config = dict(
    num_attention_heads=4,
    rope_fraction=0.25,
    bias='none',
    beta1=0.95,
)
Each number is 128 + 32 x the weight over its row's rms, rounded and kept within 0 to 255. Layers, rows and columns count from 0. The size above them is the row's rms in percent of the matrix's.

# layer 6 attention output, 256x256, rms 0.101, rows 53-79, columns 0-255
size [101  85  84  90  87  95  94 112  97  94 104 106  89  96 108  92 122  95 110 102  98  97 114  88  87 104  88]
[[124 136 132 171 114  87 123 102 104 147 152 116 150 175  88 137 104 157 171 157 140 136 107 120 120 143 137 159 145  64 121 112 131 113 156 130 133 149 124 180  83 119 142 110 167  89 137 144 159 152 109 160 121 107  97 129 119 117 122 116 127 118 179 115 153  80 134 144 153 160  87 188 171 153 148 132 130 114 122 135 110 132 152 167  73 115 135 103 133 143 135 146 102 148 128 132 137 161 114 135 145 137 143 129 155 134 104 161 135 142  94 154 129  75 155 128 116 101 103 122 129 119 112  95 113 144  84 139 105 141  94 121 106 126 117  93 153 106 152 145 143 111 105  94 130 143 155 149 140 124 145 130 104  75 110 108 145  74 126 148 149 158 145 117 115  93 143 108 133 141 164 161 175 124 181 105  93  91 170 131 116  89  91 113 167 137 160 138 120 160 111 137  82  98 106 189  74 118 170  79 131 154 127 151 230 119  47  48 169 109 123 144 174 107 138 183  26  65 152 130 202 191 162 134  97 163  49 135  85 163 119  93 220 133 101 109 119  56 103  23  80 117  69 107 126  59  78  53  84 119 148  55 185 164  96 146]
 [142  81 132 165 119 145 173  95  90  99  95  99 139  95 125  72 138 127 150 130 120 162 105 116 114  97 138 135 123 125 110 104 109 208 109 118 101  71 142 142 125 102 146 166 154 131  77 127 116 157  93 128 110 126 113 139 118 155  95 114 146  88 130 144 171 169 100 122 185 109 106 143 144 118 124 124 159 140 121  66 133 136 133 155  87 136 101  95 130 124  95 126 129 180 121  89 120  92 133 112 155 137 149 124 119 110  32 122 125 145 111 158 101 152 164 139 138 158 114 146 111 146  74  97 119 158 130  80 119 180  99 100 102 126 115 135 149 107 134 127 139 159 149 103 164  99 131 147 151 173 155 108 103  68 100 195 100 131 126 111 106 112 140 115 158 109 106 131  96 169 104 184 143 103 164  59 168 110  91 160 117 107 157 203  69 135 123 117 125  96 152 177 195 215 109 107 114  82  72  62 126  79 120  99  89 209 102 141 102 113 173 195 167 147 109 148 132 129 162 140 142 111  64 175 155 181 128 137 106 124 179  82  56 113 136 101 128 162 125 135 118 137 164  19 120  77 130 182 137 164 142  55 132 114 234 151]
 [198 144 121 141 175 133 145 128 139 173 130 124 215 132 130 151 146 129 134 151  79  80 128 135 135 127 114 171 213 131 152 120 110 102 123 126 148 140 141 138 111 151 150 130 106 132 110 128  95 142 117 105 137 135 129 136 137  81 132 133 114 149 112 150 180 145  86 126 159  82 110 142 201  84  69 190 119 155  91 133 136 147 119 133  96 140  97 144 140 157 105 127 134 138 104 144 139 129 148 119 123 148 136 137 101 137  99 112 160  86 111 143 123 151 136 141 144 122 114 111  77  72 118  95 151 163 149 104 159 162 118 141 156 134 171 176  89 124  82 147 156 150  68 144  90 155 151  80  90 107 112 163 127 161 128  89 128 151 147 110 136 128 121 146 158 153  83 118 134 153 127 180 158 155 155  66 108 102 130 131 127 130 136 135 134 156  98  77 151 144 147 128 118 104 153 155  84  92 213   4 138 105 163 174 150 132 158 126  70 125 123 197 128 168  92 142 143 152 192 121  98 155  85 184 112 201 116 109  99  98 209  82 106 178 215 106 120  76 123 158 185  84 167 164 195 141 158 195 130  75 201 150 136 136 189 186]
 [156 110 144 129 133 141 121  84 147 146 108  97 135 123 150  85 117 111 133 137 142  66 135 112 123  94  93 109 161 103 121 118 117 100 138 137 177  62 113 172 111  98 136 147 149 135  86 137 102 152 112 137 164 162 178 157 134 143 143 129 147 105 125 139 108 126 119 145 144 117  91 147 136 158 116 151 121 109  96 139 130 105 117 159 157 187 102  93 111 155  71 106 127 154 148 158 118 129 165 120 112 111 138 152 132 103 151  96 141 117 162 161 147 114 125 146  84 132  98 144  97 125 128 134 146 153  99 166 121 117 123 101 157 136  95 117 147 174 110 192 132 121 139 110 137 138 166 111 119 163 143 100 159 128 105 109 135  98  82 120 202 107 111  99 163 143 161 123 172 110 126 140 142  82 126 165 101 130 169 165 104 146 169 123 147 128 155 177 137 105 142 180 164 111  56  74  38 130 118 110 114  96 132  74 140 149 151 152 114 153 118  63 103 145  71 124  77 198  73 102 155 192 184  48 141  98 243  84 132 144 146 191 198 171 136 145 122 108 102 217 169 176 114  69 120 158 109 172 102 127 210 159  83  52  44 208]
 [130 116 127 121 139 131 143 109 117 149 144 145 121 115 104 137 125 119  78 129  82 126 161 102  96 146 127 107 188 113 144 109 108 126 116 131 132 140 152 132 137 131  95 140 154 126 143 117 138 172  85 129 102 128 115 112 106  99 140  78 134 143 130 127 111 102 130  86 157 126 102 165 125 143 158 162 136 130 141 147 117 127 116 177 135 141 154 100 122 157 118 154 119 144 129 128 144 109 101 119  79  86 127 133 103 125 144 159 129 164 144 171 141 167 108 124 134 123 130 132 105 139 110  84 145  89 140 104  60  98 130 140 160 162 139 164 130 147 147 121 118 118 128 135 150 109 121 137 140 101 115 100 114 161 164 104  93 121  92 123 137 130  98 144 130  73 153 144 125  46 130  96 167 143 123  57 147 143 125 120 175  93 118 156 123 138 126  82 140 129  96 133 171 101   0  98  65 170 182 146  73 157 119 177 174 110 157 226 116 131  98 151 223 104 115  67  17 136 177  96 149 140 116 160 167  67  78 192 113  97 227  93 138 176  88 177 172  88  40  87 118 127 180  45 168 140  58  72 146 103 102 104 154 156 164  92]
 [108  69 114 127 149  76  91 119 106 146 130 139 134  96 179 131 137  53 115 136 139 111 154 112 112 147  87  95 167 170 187  72 139 149 161 150 103 135 192 101 128 153  99 139 109 132 114  75  96 101 128 127 136 123 129 133 100 163 149  51 159 109 121 196 140 139  83 141 188 117 179  99 153 124 102 110 153  89  98 140 146 105 112 131 136 181 127 120  82 109 110 116 145 125 115 171 167 121 129 102 132 102 117  91 108 147 131 112 143  92 139 137 159 144 123 144  99 144 168 137  90 137 136 130 122 118 124 157  70  96 112 123 141 124 132 118 113 144 129 189 130 120 103 121 122  88 197 110 108 108 174 142 118 122 135 114  91  73 142 108 107 118  96 126 144 116 162 167 100 110 141 137 123  76 121 237  66 144 147 149 106 117 101 144 150 164 109 148 130  76 157 114 106 130 118 186 165  79 112 161 131 124 158 184 181 169  56 169  74 192 182  84  62 120  66 137 137 162 137 116 155 131 152  82 180 127  79 142 141  33 225 149 133 104 105 154 133 111 118  90 135 123  93  66 115 109 131  71  65 147 216 118 177 120 170 138]
 [121  80 154 133 128 144 147 120 113 101  85 109 153 101 106 155 210 119 162 142 129 113 152 126 113  91 166 124 127 129 131 110 154 123 139 119 134 156 175 162  98 113 155  90 154  93 124 131 113 169 150 125  91 124 164 106  94 153 125 163 135 118 140 152 148 144 101 181 154 154 116 115  89  93 145 135  81 153 166 119 107 111 144 173 123 140 137 105 112 162 128 118 147 143 172 129 115 130 153 118 130 178 173 165 144 148 130 134 122 169 155  98 132 106  88 108 123 140  87  97  73 181 113 117 130 153 164 114 167 117 174 180 107 110 159 123 114 129 140 107 108 158 143 177 151 182 116 121 153 135  74 148 163 130 126 137 167 148 136 107 131 147 127 159 149 154  74  71 126 186  76 118 111 135 125 141 150  94 152 103 108 112 129 164 122  96 128 155 150 121  80 134 146 149  93 124 115 102  97 146 109 128 152 145  62 159  57  16 193 168  90  73 148 197  51 162  21 169  93  86  79 131  98  97  84 119  50 127  90  93 136 249 123 112 110 166 100 144 147 138 136  93  97 133  97  62  62 173 121  60  98 116  97 124 140  58]
 [117 153 158 108 116  94 104 169 127 143 146 148 144 140 127 123 124 125 114 130 175 114 123 115 151 152 129 128 166 115 143 132 132  98 113 159 117 151 132 142  74 147 131  87 112 166 112 139 139 129  89 120  80 156 127 120 124 108 101 123 139 142 141 151 148 127 133 119 103 151 131 140 163 122 118 100 124 155 132 120 145 127 133 122 117 135 157 164 165 118 120 180 119 146 132 115 104 157 103 114 114 126 133 111 110  87 154 155 123  94 172 117 120 142 109 146 134 109 102 114 114  93 133 119 145 122 127 103 154 100  81 106 106 133 129 116 130 153 142 155 147 136 105 146 111 128 132 109  82 164 114 126 152 112 124 110 152 142 130 157 133 134 133 128 124 106 159 134 126 108 132 114 113 102 127 159  68 157 135 148  99 158 102 163 123 107 147 144 123 167 110 147 254 128 198  99 121 124 178 102 152  95 176  50 121 152 134 146   0 126 121 198  46 217 105 104  74  99 102 187 129  81 199 157 187 133 105 165  82 120 168  98  77 247  23  84 144 122 113 120  56  99  93  20 112 110 109 134 207  47 151 159  54  82 179 136]
 [126 115 129 157 126 129 110 153 137 132 123 150 111 129 107 162 129 129 151 110 105 144 111 136 116 113 120  78 159 155 164 136  79  69 146 133 132 114 128  93 119 113 159 140 139 113 138 118 135 130 143 148 155 123 151 100 123 126 157 120 119 134  96 133 124 107 150 132 125 129 124  91 116 127 100 165 119 138 117 156 122 138 135 109 123 125 154 159 131 112 110 129  85 108 153 113 117 100 140  92 112 146  87 122  94  86 150 118 155 137 157  91 136 159 101 146 144 133 120 114 109 131 168 125 145 126 115 123 127 133 100 122 148 164 124 113 126 185 152 117 129 157 129  98 117 117 106 120  55 112 172 113 176  90 185 108 160 132 147  80 141 117 114 104 134 188 166 141 111 107  97 109 163 121 120 123 107 128 125 146 129 128 152 143 126 111 142 108 160 170 133 137  88 178 113 127  66 103 155 213 120 161 183 137 160 159  86 182 164  48  83 145 134 190 166  91  25  41  93 131 168  98 155  97 163 105 171 122 122  83 127 140  89 179 106 169 224 199 124 101 170 232 123  97  48 159 151  86 112  83  32   5 164 196  47 210]
 [150 115 144 132 137 117 179 117 110 161 105 170 135 164 136 127 110 125 135 133 116 112 145  99 146 164 192 103 136 131 118 114  74  82 111 153 110 116 130 119 158 149 136 151 151 104 122 133 122 152 123 129  76  89  67 141 101  85 112 130 130 134 121 131 153 115 149 164 169 134  82 161 171  97 134 119 114 175  80 175 141 152 135 160  98 155 137 125 185 166 150 196 110 183 141 117 140 112 127 114 135 144 153 146 124 129  87 154 131 142 155 136 101 114 142 139 160  71  96 151  99 113 106  92 131 171 106 111  82 111 159 144 156 107 127 130 161 110 138 146  83 134  98 137 148 125 127 172 152 176 126 135  97 139 134 194 150 107  87 125 143 116 140 177 101 157 142 144 161 150 140 163  96 162 131 173 139 136  96 106 117 162 142 120 113 107  89 127 157  67 178 158 122 148  49 183 145 120  89 175 124 115 145 109 150  55 209 139  95 101 137 122  94 156 147 110  96 108 190 160 221 126 122 127 201 106 106 110  68   2 195 129 165  90 118  79 117 180 173  75 115 116  64 202 124  60  87  81  76  64 139  60 171 155 129 116]
 [109  92 123 119 109 110 111 105  91  91 128 109 162 120 157 136 145 121 140 138 137 198 163 103 123 136 104  77 142 116 126  95 106 138 186 136 110 125 116 133 123 141 116 132 103 132 132 143 112 125 143 136 113 154 121 167  78 138 154  71 131  94 124 138 107 115 148 115 100 190  67 104 116 178 101 103  68 149 111 170  80 150 106 130 102 141  85  72 142 151 185 117 122 102 114 130 153 108  90 142 102 117 114 140 119 106 148  83 123 144 129 128 182 128 126 117 129 179 141 113 111 111 123 138 167 137 161 149 145 130 198 106 117 160 105  95 126  93 147 112 157 106 101 161 183 170 161 155 138 122  74 106 138 103 135 117 172  99 145  99 182 181 110  90  89 107 132 115 163 124 124 141 176 125  81 121 122 127 169  85 190 113 137 101 141 136 148 101 125 160 103 122 125 168 146 185 103 109 143 171 126 124 155 156 173 153  11 160 140  93 138 139 149 255 157 180 122 113 218 178 170 167 154 164 165 127  62 135 150 157  81  63 122  95 157 146  76 125 190 111  52 130 130 130  84  97 111  84 119  99 131  76 122 107 232 157]
 [152  81 115 116 103 150 142 129 130 106 116 129 123  88 114 121 125 108  84 104  66 134 146 183 127 127 136  82 124 140 112 142  78 101  90 103 136 103 171 120 130 111 131 177 168 143  69 131 163 134  89  91 133  59  96 120 138 131 101 135 131 138 123 156 128 141 119 137 143 112 117 136  93 120 130 153  95 121 140 155 113 110 112 161 149 107 147 102 123 163 121 117 133 121 132 143 161 107 172 133 124 128 121 129 150 161 139 106 156 137 140 127 140  94 107 123 133 128 137 151 133 155 110 114 130  98 131 149 134 131 139 193  85 115 120 111 114 120 135 139 137 133 163 109 103 124  94 160 114 156 142 105 118 106 106 124 197 118 136 137 120 127 158 125 115 127 114 103 138 112 126  73 129 144 130 116  74  96  86 133 105  90 164 100 110  97 149 140 171 129  93 126 150 119  98  70 118 157 164 145 158  45 224 117 179 132 154  50 122 154 175 130  43  98 150 218 135 208 161 101 129 141 176 167 177 133 127 123  84 101  49 171 195  90 209  55 192 154  28 153 105  86 174 134 115  58  71 114  73 110 184 254  97 172 169 107]
 [120 125  79 129 156  96  96 135  98  76 137 133 123 103 141 119 148 135 123 113 105 107 102  94 148 156  65 138 146 137 159  72 127 135  88 136  94 118 119 121 118 127 104 129  96 143 125 115 119  99 156 138 165 150 116 171 141 128 149  92 102  90 115 131 157 149 132 111 139  71 121  99 117 160 135 167 189 115 104 136 193 139 140  90 162 147 130 135 118  86  94  76 121 117  91 173 104 149  84 105 164 112 145 142 125 151 139  93 158  85 159 174 158 124 106 156  96 131 131 113 143 137 126 129 145 118 122 118 170 136  77 121 162 121 105 132 160 113 117 130 161 175 139  78 122 163 132 137 143 104 107  93 127  95 172 133 146 102 158 185 135 162 168 150 148 114 115  75  96 124 158 132 140 147 117 111 143 149 135 111 169 114 114 141 131 100 136 105 122 117 117 133 134 106 121 255  90 112  81 124 153 160  58 132  48 131 133 145  94  63 158 131 173 130 130 151  71 187 125 121 120 175 134 131 150 144  55 109 121 148 186 134 133 197 189 137  98 118 200  85 145 139 105 132 157 111  73  38 109   0 107  74 181 150 195 103]
 [ 91 125 113 107 113 157 105 134 145 130  86 117 153 121 128 133 135 168 118 143  91 159 126 140 131 130 118 102 102 118 142 137 141 106 116 125 107 147 104 128 222  97 184 168 136 130 170 118 109  97 160 160 156  76 116 184 121 140 133 138 154 123 128 138  94 156 143 133  80 126 104 103 124 136  86 119 100 120  98 171 119 105 138 159 138 161  93  71  89 106 115  97 156 187 144 134 133 153 160 102 126 156 125 118 102 125 169 108 119 120 137 118 146 127  94 141  94 181 110 125 126 131 194 177 151 173 110 123  81 111 119 151 147 133 141 134 138 144 117 157  97  97  97 124  92 106 139 148 120 114  98 133 137 163 106 124 131 143 136 127 131 164 119 149 143 178 152 128 109 126 164 148 105 146 108  91 103 122 119 129 129 154 179 146 148 154 113 133 155 125 123 161 117 141 180 146 203 165 192 104 132 255 114  53  79 128  54 136  96 137 127 161 155 165 166 127 180 189  95 132 107  44  90 155  94 160  84 149 136 205  74 141 119 125 107 194 106 172 217  52 141  83 184  92  76  83  82  92 138 145 136  44 121  70 205 108]
 [145 165 154  97 137 162 134 131 134  97 132 152 152 150 173 160 124 150 126 128 116 141 132 138 119 134 149 120 163  94 112 137 126  86 143  60 133 134  92  96 152 134 106 129 126 144 146 150 162 158 161 127 153 104 145 151 158 141 166 186 105 159 132  97 101 135 118 149  84 143 100 159 121 134 127 125 142 111 133 116  64 119 144 189 145 144 118 109  82 170 143 131 124 129 132  97 127 124 167 111 151 121 193 136 174  80 147 114 174 152  97 125  87 116 132 142 136 132 107 154 146 139 124 125 143 107 176 105 151  94 112 156 126 137 114 140 155 125 162 114 157 122 140 122 153 110  82 118 108 156 153 130 130 144 153  91 147 132 121 120 115 107 118 127 147 120 139 115 130 122  97 133 114 121  86 146 174  79 160 111 137 124 135 119 160 113 131 159 136 139 142 134 140 181 106  51 160 126 184  59 144 131 162 123 164 107 202 133 164 131 165 165 129 144 166 138 244  60 148 159 146 101 171 179 129 181 155  93 142 137 148  86 115  61  68 156 100 144  81  67  41  54 105 127 178 255 132 200 152 205  52 167 132  85 233  62]
 [171 133 104 192 161 131 119 137 176 174 169 108 141 127  82 101  45 120 181 119 104 149 116 132 136 159  86 154 128 122 103 154  64 125 154 202 134  88 114 146 116 133 122 129 138 142  88 107 117 109  99 142 123 140  69 116 102  95  81  85 164  83 152 151 179 126  91 110 179  99 141 156 135 153 127 105 101 140 146 136 136 144 107 101  99 100 152 108 149 120 149 113 133 107 125 138 161 120 141 121 149 141  60 120  84 178 128 113 112 121  93 147 134 146  84  64  96 115 151 108 122 112 100 119 122 116 151 147  98 178 128  78 157 128 103 138 141 125 107 167 129 135 136  83 186 112 142  84 139 129 142 135 123 157 104  67 109 100 102 137 173  95 103 124 137 109 136 134 188 135 129 120 148 178 178  56 163  74 147 141 143 138 163 152 130 190 158 152 140 139 167 133 150 156 202  68 139 114 136 195 131 116 171 148 183 116  88 115  82  65 140 152  97 100 129 183 153 101  99 172 174 187  97 135 118 154 149 139 148 122 105 153 167  53 142  76 119 109 160 179  90 207 112  94 128  82 180 135  10 170 176 171 138 123 191 142]
 [153 139 106 122 139 123 125 122 130 126 156 108 191 129 128 116  73 170 160 195 125 143 143  96 109 101 129 145 145 100 135 108  88 138 149 146 100 147 122 153 145 176 130  85 115 140 168 155 125 169 181 120 117 138  73 152 124 123 132 135 119 170 134 102 159 103 145 115 132 143 113 128 171 132 118 142 115 156 114 134 157  67 138 168 146 152 158 120 133 142 147 164 112 172 126 126 101 138 148 103 130 139 141 150  86  89 168 145 160 111 178 146 115 131 105 122 146  99 104 125 114  89 168 148 176 146 122  86 135 139 149 110 116 132 144 137 105 136 139 158 108 106 113  97 142  83 127 127 131 158 136 132 129 123 111 144 140 129 121 139 129 102 155  80 115  74 160  97 107 111 148 183  82 160 136 107 158  96 140  86  68  83 113 141 130 108  72 137 130 157 149  86 134 135 238 190   0 124 109 219 204 151  74 111 149  90 117  96 183 158 181 117  90 155 217 122  47 185 126 157 123 113 196  41 148 134  75 115 126 119  59 105 162 119  78  76 113 174 103 150 153 160  77 109 125 142 119  91  95 116  82 163  64 187 145 160]
 [113  94 140 103  87 118  76 149 110  54 126  91 144 130 121  45 137 141 123 112 113 142 129 137 143 165  88 105 105  98 103  80 146 153 142  97 124 116 132 126 104 156 135  99 135 163 103 137 123 132 173 127 133 132 109 168 122 149 107 124 125 117 137 101 159 135 101 179 108  94  96  79 110 119 134 132 108 159 106 181  55 144 174  77 154 114 176 132 121  86 186  98 152 138 139 110 103 123 172 137 145 149 140 148 177 108 135 139 154 168  74  83  71  68  87  87 155 121 137 189 103 156 133 114 151 144 122 165 132 138 115 133 129 127 122  94 150 122 136 162 125 121 120 136 100 101 125  99 126 193 148 126 146  95 127 169  70 123 113 153  81 113 129 120 155 136 109 122  83 137 136 114 104 130 148 162 126 139 134 146 126 166 154  98 115 153 121 171  94 114 112 150 162 144 135 199 147 144  30 183 165  80  80 116 104 100 130  75 102  76  77  65 109  86 173 127 175  74 129 179 175 126 182  96 149 152 187 145 110 198  85 111 104  79  73 119 180 146 100 162  81 163 132 173 167 135 178  81  87  86  88 252 176 115 128  93]
 [116 133 160 115 150 146 123 102 122 164 129 151 109 124 119 132 146 104 130 121  84 122 144 129 156 112 120  98 128 136 137 119 151 131 130 123 105 109 140 123 136 126 115 164 110 128 125 108 127 119 163 133 116 113  96 149 132 121 175 103 145 103 138 153 119 105 110 133 138 116 174 141  97  85 172 105 158 127 138 108 135 173 137 107 128  82 127 163 100 109 127 143 160 156 129 171 130 131 129 143 135 177 149 109 137 159 118 164 153 146 108  64 128 114 173 119 137 103 112 101 165 178 114 117  95 132 155 117 116 121 131 132 109 150 154 144 166 126 125 113 126 149 135 152 133 143 103 123 133 133 144 141 136 164 124 110 137 111  89 140 134  92 155 136 128 135  97 107 172 150 102  53 132  97 140 136 143 145 129 149 158 127 139 137 132 104  94 154 156 118 131 110 195  76  40 105 181 164 149 161 131 227 180 200 171  52  52 177 128  50  90 129  68  89  76 169 255  45 162 122  61 144 180 232 114  63 136 146 134 149  96 131 131  36 204 113 157 111 118 172 135 118 223 167 178  61 187 111  89 117 111 100 107 138 127  91]
 [143  97  99 155 156 125 149  67 120 157 132 161  88  94 199 124 113  94 102  87 182  77 146 135 142 107 146 148 119 157 127 130 142 175 107 118 152 124 149 133 141 115  90 130 116 129 127 107 116  56 107  92 137 113 152 137 130 134 136  68 173 133 147 170 150 161  90 109 100 104 123 125 129 157 108 123 145 113 138 126  77 126 114  99 185 100 133 127  96 110 151  79 135  90  92 127 108 108 160 159  99  77 102 135 121  87 123 110 167 143 123 165 165  99 114 105 123 160 177 142 106 138 138 161 133 108 145 171 118 137 119 167 102 164 169 125 105 104 107 128 111 133 106 119 107 114 113 137 151 143 147 141 110 145 111 152 156 144  96 142 116 163 128 136 128 121 118 115 146 120 149  90 118 126 159 111 115 117 114 136 103 130 130 102 117  75 115 148 133 122 109 132 155 105 164  49 149 131  82  85  94 147  67 204  64 204  77 137 151  88 122 110 145 150  88 206 123 129 159 132 152 169  89 154 131 111 154 130 119 118 215 182 228  86 117 131  85 188 144 181 117 181  84 120  58 255  73 236 128 108 222  92 128 156 118  95]
 [143 147 106 125 122 124 116 161 180 134 163 150 139 136 133 132 152 147 146 151 104 112 139 110 136 113  96 131  65 151 107 148 139 115 146 154 128 112  91 162 107 163 169 100 111 135 161 141 120 120 151 122 113 196 150 162 130 145  88 138 120 140 129 109 168 105 135 150 146 103 104  51 140 127 118 163 163  93  79 140  99 100 118 100 122 142 149 118  77 143 103  89 135 140 107 149 112 132 152 124 121 133 128 105 124 121 146 122 187 107 136 144 122 115 159 144 115 156 144 161 135 117 158 167 114 140 104 157 138 161  94 144 109  84 104 129 100 137  79 179 141 129 193  90 136 143 114 150 172 160 162  94 108 120  78  60 124 142  94 147 141  98 102 129 152 132 138 127 168  78 120 136 163 113 167 101 171 163 147 159  82 108 118 153  97 132 130 164 119 119  79 145 145  29  66 187 174 145  94 153 201 106 143 123 183  70 113 145 122 148 160 102  48  75 149 142 208 113  51 110 126 103 135  37 188 143 100 187 149  78  99 102 110  97 204  84 150 134 221  82  51 123  67  96 144 118 166  97  75 158  99 109  97 176 203 170]
 [143 145 136 123 111 103  81 136 133  83  88 161 119  89 115  99  78 138 120 138 111 164 127 131 123  92 112 137 129  91  95 140  48 133 155 166 105 123 148 130 115 140 119  85 118 150  80 144 150  94 125  83 142 149  88 146 117 140 134 139 101 129 119 123 148 138 101 153 121 135  86 109  70  98 134 127 119 138 136 109 115 160 166 139 133  86 150 136 104 137 138 111 109 165 152 135 106 168 127 123 133 115 146 102 186 143 122 148 132 129  71 143  87 116 161 154 122  88 109 159 118 165  98  69 116  91 121 136 211 159  91 113 136 165 154 175  74 103 182 108 127 134 161 114 164 127  78 144 146 120 106 186 131 136 123 135 117 142 159 125 121 140 163 180 116 164 137 115  63 134 118 103 112 184 146 140 114 142 118 139 152 111 133  93 144  78  75 153 103 112  89 121 168  91 110 164 112  96 158 110 125 160  97 126 134 142 117 125  98 113 106 128 136 172 163 238  85 102  99 157 123 145 112 166  60 171 106 151  52 111 169 174 125  48 174 109 102 177 140 132 244 148 173  62  74 166  20 149 227  47 153 133 124 119 193 113]
 [112 105 132 115 116 154 136 120 132 135 123 141 121 128 118 108 150 116 112 115 137 121 144 111 137 108 114 132  94  92 118 185 110  90 148 114 132 131 135 136 122 149 118 146 116 137 154 127 164 133 136 114 121 127 143 128 131 130 109 145 130 139 110 135 129 150 149 132  95 144  72 104 102 160  86 167  91 138 110 148 115  35 158 178 156 151  92  78  95 144 140 123 143 167 134  57  64 152 174  96  87 105 152 100 120  62 153 118  91 128 152 152  79 124 131 131 178 144 126 209 115 117 144 111 160 147 117 150 116 151 136 156  87 112 166 135  98 121 135 127 106 127 133 140 132 128  96 149 128 138 153 154 119 135 117 141 148 151 158 177 138 148 149 109 139 143 154  90 112 147 123 128 115 163 130 141 132 126 127 103 116 121 115  99 129 105  95 113 142 162 123 135 113 158 139 155 118 107  55 136 106 121 147 138  68 134  53 140 229 160  72 181  60 141 127 121  66 101 190 113 143 186 155 102  53 116  90  40 124 119  24 149 154 103  82  21  83 111 118 123 137  77 177 160 122  37 255 236 157 146 123 148 169  87  91 121]
 [125  81 108 120  93 125 169 125  79 119  89 144 146 145 112 106 142  75 124 145 163 128 123  72 116  94 175 115 116 136 126 140 116 132 212 141 106 112 174 122 192 114 202 186 167  91 121 109 118 128  84 142 132 141 141 181 145 124 139 160 140 130 141 131  80 176 144 119  58 119 107 148 154 144  60 190 109 105 100 182 119 119  97 124 131 102 110 111 115  93 119 127 148 142 121 173 175 134 127 125 108  90 117 109 106  87 126 109 142 135 140 161 100  38 153 136 137 149 177 104 164 101 133 151 119 147 174 177 206 123 127  83 107 115 169 133  82 123 165 146 151 139 158 154 136 105  90 145 219 170  75 124 121  81 102 127 140 174  93 125  87 114 164 119 131 126 140  85 123  79 112 129 102 170 174 156 184 157 126 108 132 105 115  78 129  15  70 113 130 125  58  95 113  79  45 144 131 153 128 107 149  98 117 122 138 105  82 160 103  91 122 130  68 145 118  62  98  77 114  93  93  68 137 150 135 143 140 108 108 147 146 107 119 185 186 171 131 106  96 106  86 130 158 141 144 137 121 132 100 127  65  90 166 157 129 176]
 [ 95  82 142 176 130  97 105 108 106 128 158 127 135  89 159 149 106 100 154 127 128 152 123 146 138  99 129 146 162 172 112  65 147 150 115 167 103 110 141 102 157 124  77  89 110 110 168 103 119 131  99 130 148 165 132  94  82  59 146  93 114  90 117 174  79 141 112 113 145 128 204 125 130 118  82  72 194 132 157  73 142 105 115 109 127 140 110 150 120 110  81 163 157 107 131 112 186  97 102 116 135 109 111 109 141 169  95 133 101 137 122 103 145 172 160 136 161 128 121  74 107 133  82 152  80 147 153 116 119 131 127 159 126 132 142 124 106 122 130  69 124 145 178 119 128 115 150 124 103  66 144 121 115 128 160 112 103  79 138 117 112 129 147 107 137 138 155 135  95 155  97 126 166 118 112 104 145 159  84 148 153 146 112 162 111 115 129 104 109 133 124 111  31  75  82 121 134 144 159 175  88  96 195 153  83 113 108 253 112 115 151 180  31 120 107  95 134 152  95 181 220 109 117 122 128 168 132 131 126 134 240 139  65 127 117  66 133  79 146 114  61 183 139 135 120 101  96 120 125  38 150  63 135 130 181 125]
 [137 131 148  94 156 116 114 128 148 109 144 152 163 150 100 110 120 125 138 193 111 120 133 151  90 160 105 135 115 133 103 129 147 203 124 140 122 142 106 149 130 152 170 147 116 136 121 103 135 144 136 141 121 137 116 141 163 112 122 154 106 108 137 100 136 124 157 134 126  91 153 132 142 169  94 122 130 148 140 126 127 147 121  65 144 153 155 148 138 116 111  96 168 109 137 115 119  98 129 190 151 148 106 134 122 121 112 154 132 125 127  68 143 120 108 153 132 164 123 120 145 109 175 167 104 170  81 141 139 113 155 126 136 126 104 159 125 142 146 147  94  89 157 130  98 143  87 111 129 139 110 138 107 131 136 122 128 133 126 185 152  90 166 112 125 138 134  83 155 116 144 104 107 109 170 179 139  78 124 111  91 116 141 136 125 116  92 128 184 149 110 104 125 114  95 107 133 136 113 169 112  61  56 157 163  70  89 136  70 242  48  98 153 145 123  99 180 170 151 129 208 164 159 129 107 122 154  45 143 216 155  13 124 129 208 169  84  82 105  81  91  45 191 241 133 152 144  94 145  79 107 253 141 128  86 141]
 [128 115 128 197  98 136 116 143 158 118 149  88 147 163 146 163 123 131 127 133 127 232 150 103 115 118 152 127 123 139 138 156 115 154 114 150  74 160 138  99 129 105 119 165 120 124 167 157 158 153 123 170 166 128 120 162 107 134 126 101 109 127 146 121 100  99 164 130 107 125 128  98  81 101 139  78 150  94 119 120 146  67  88 166 161 146 123 117 116 168 108 120 150 179 127 151 125 148 109  91 134 123 117 122  91 127 159 125 153 112 150 134 151 115 101 158 102 121 124 180 139 118 136 174 133 104 126 111 183 148 121 134 117 131 123 128 107 128 149 118 117 163 138 136 162 125  68 145 140 162  90 141 144  70 140 136 138  85 137 144 118 151 158 144 101 119 139 120 164  94 101  90 127 158 189 119 119 175 154 143  89 173 116 120 126 144 155 125 163  76  84 166  81  71 175 177 133 110 125 141 159  71 104 206  62 185 159 161  65  27 122  51 163 131  99 192  70 143 119 106  99 142  64  63 130  84 114 155  93 103 198  94 132 166 193 141 147 149 210 151  88 186 152 122 140  85 137  85  68 108  80 141 116 211  30 119]]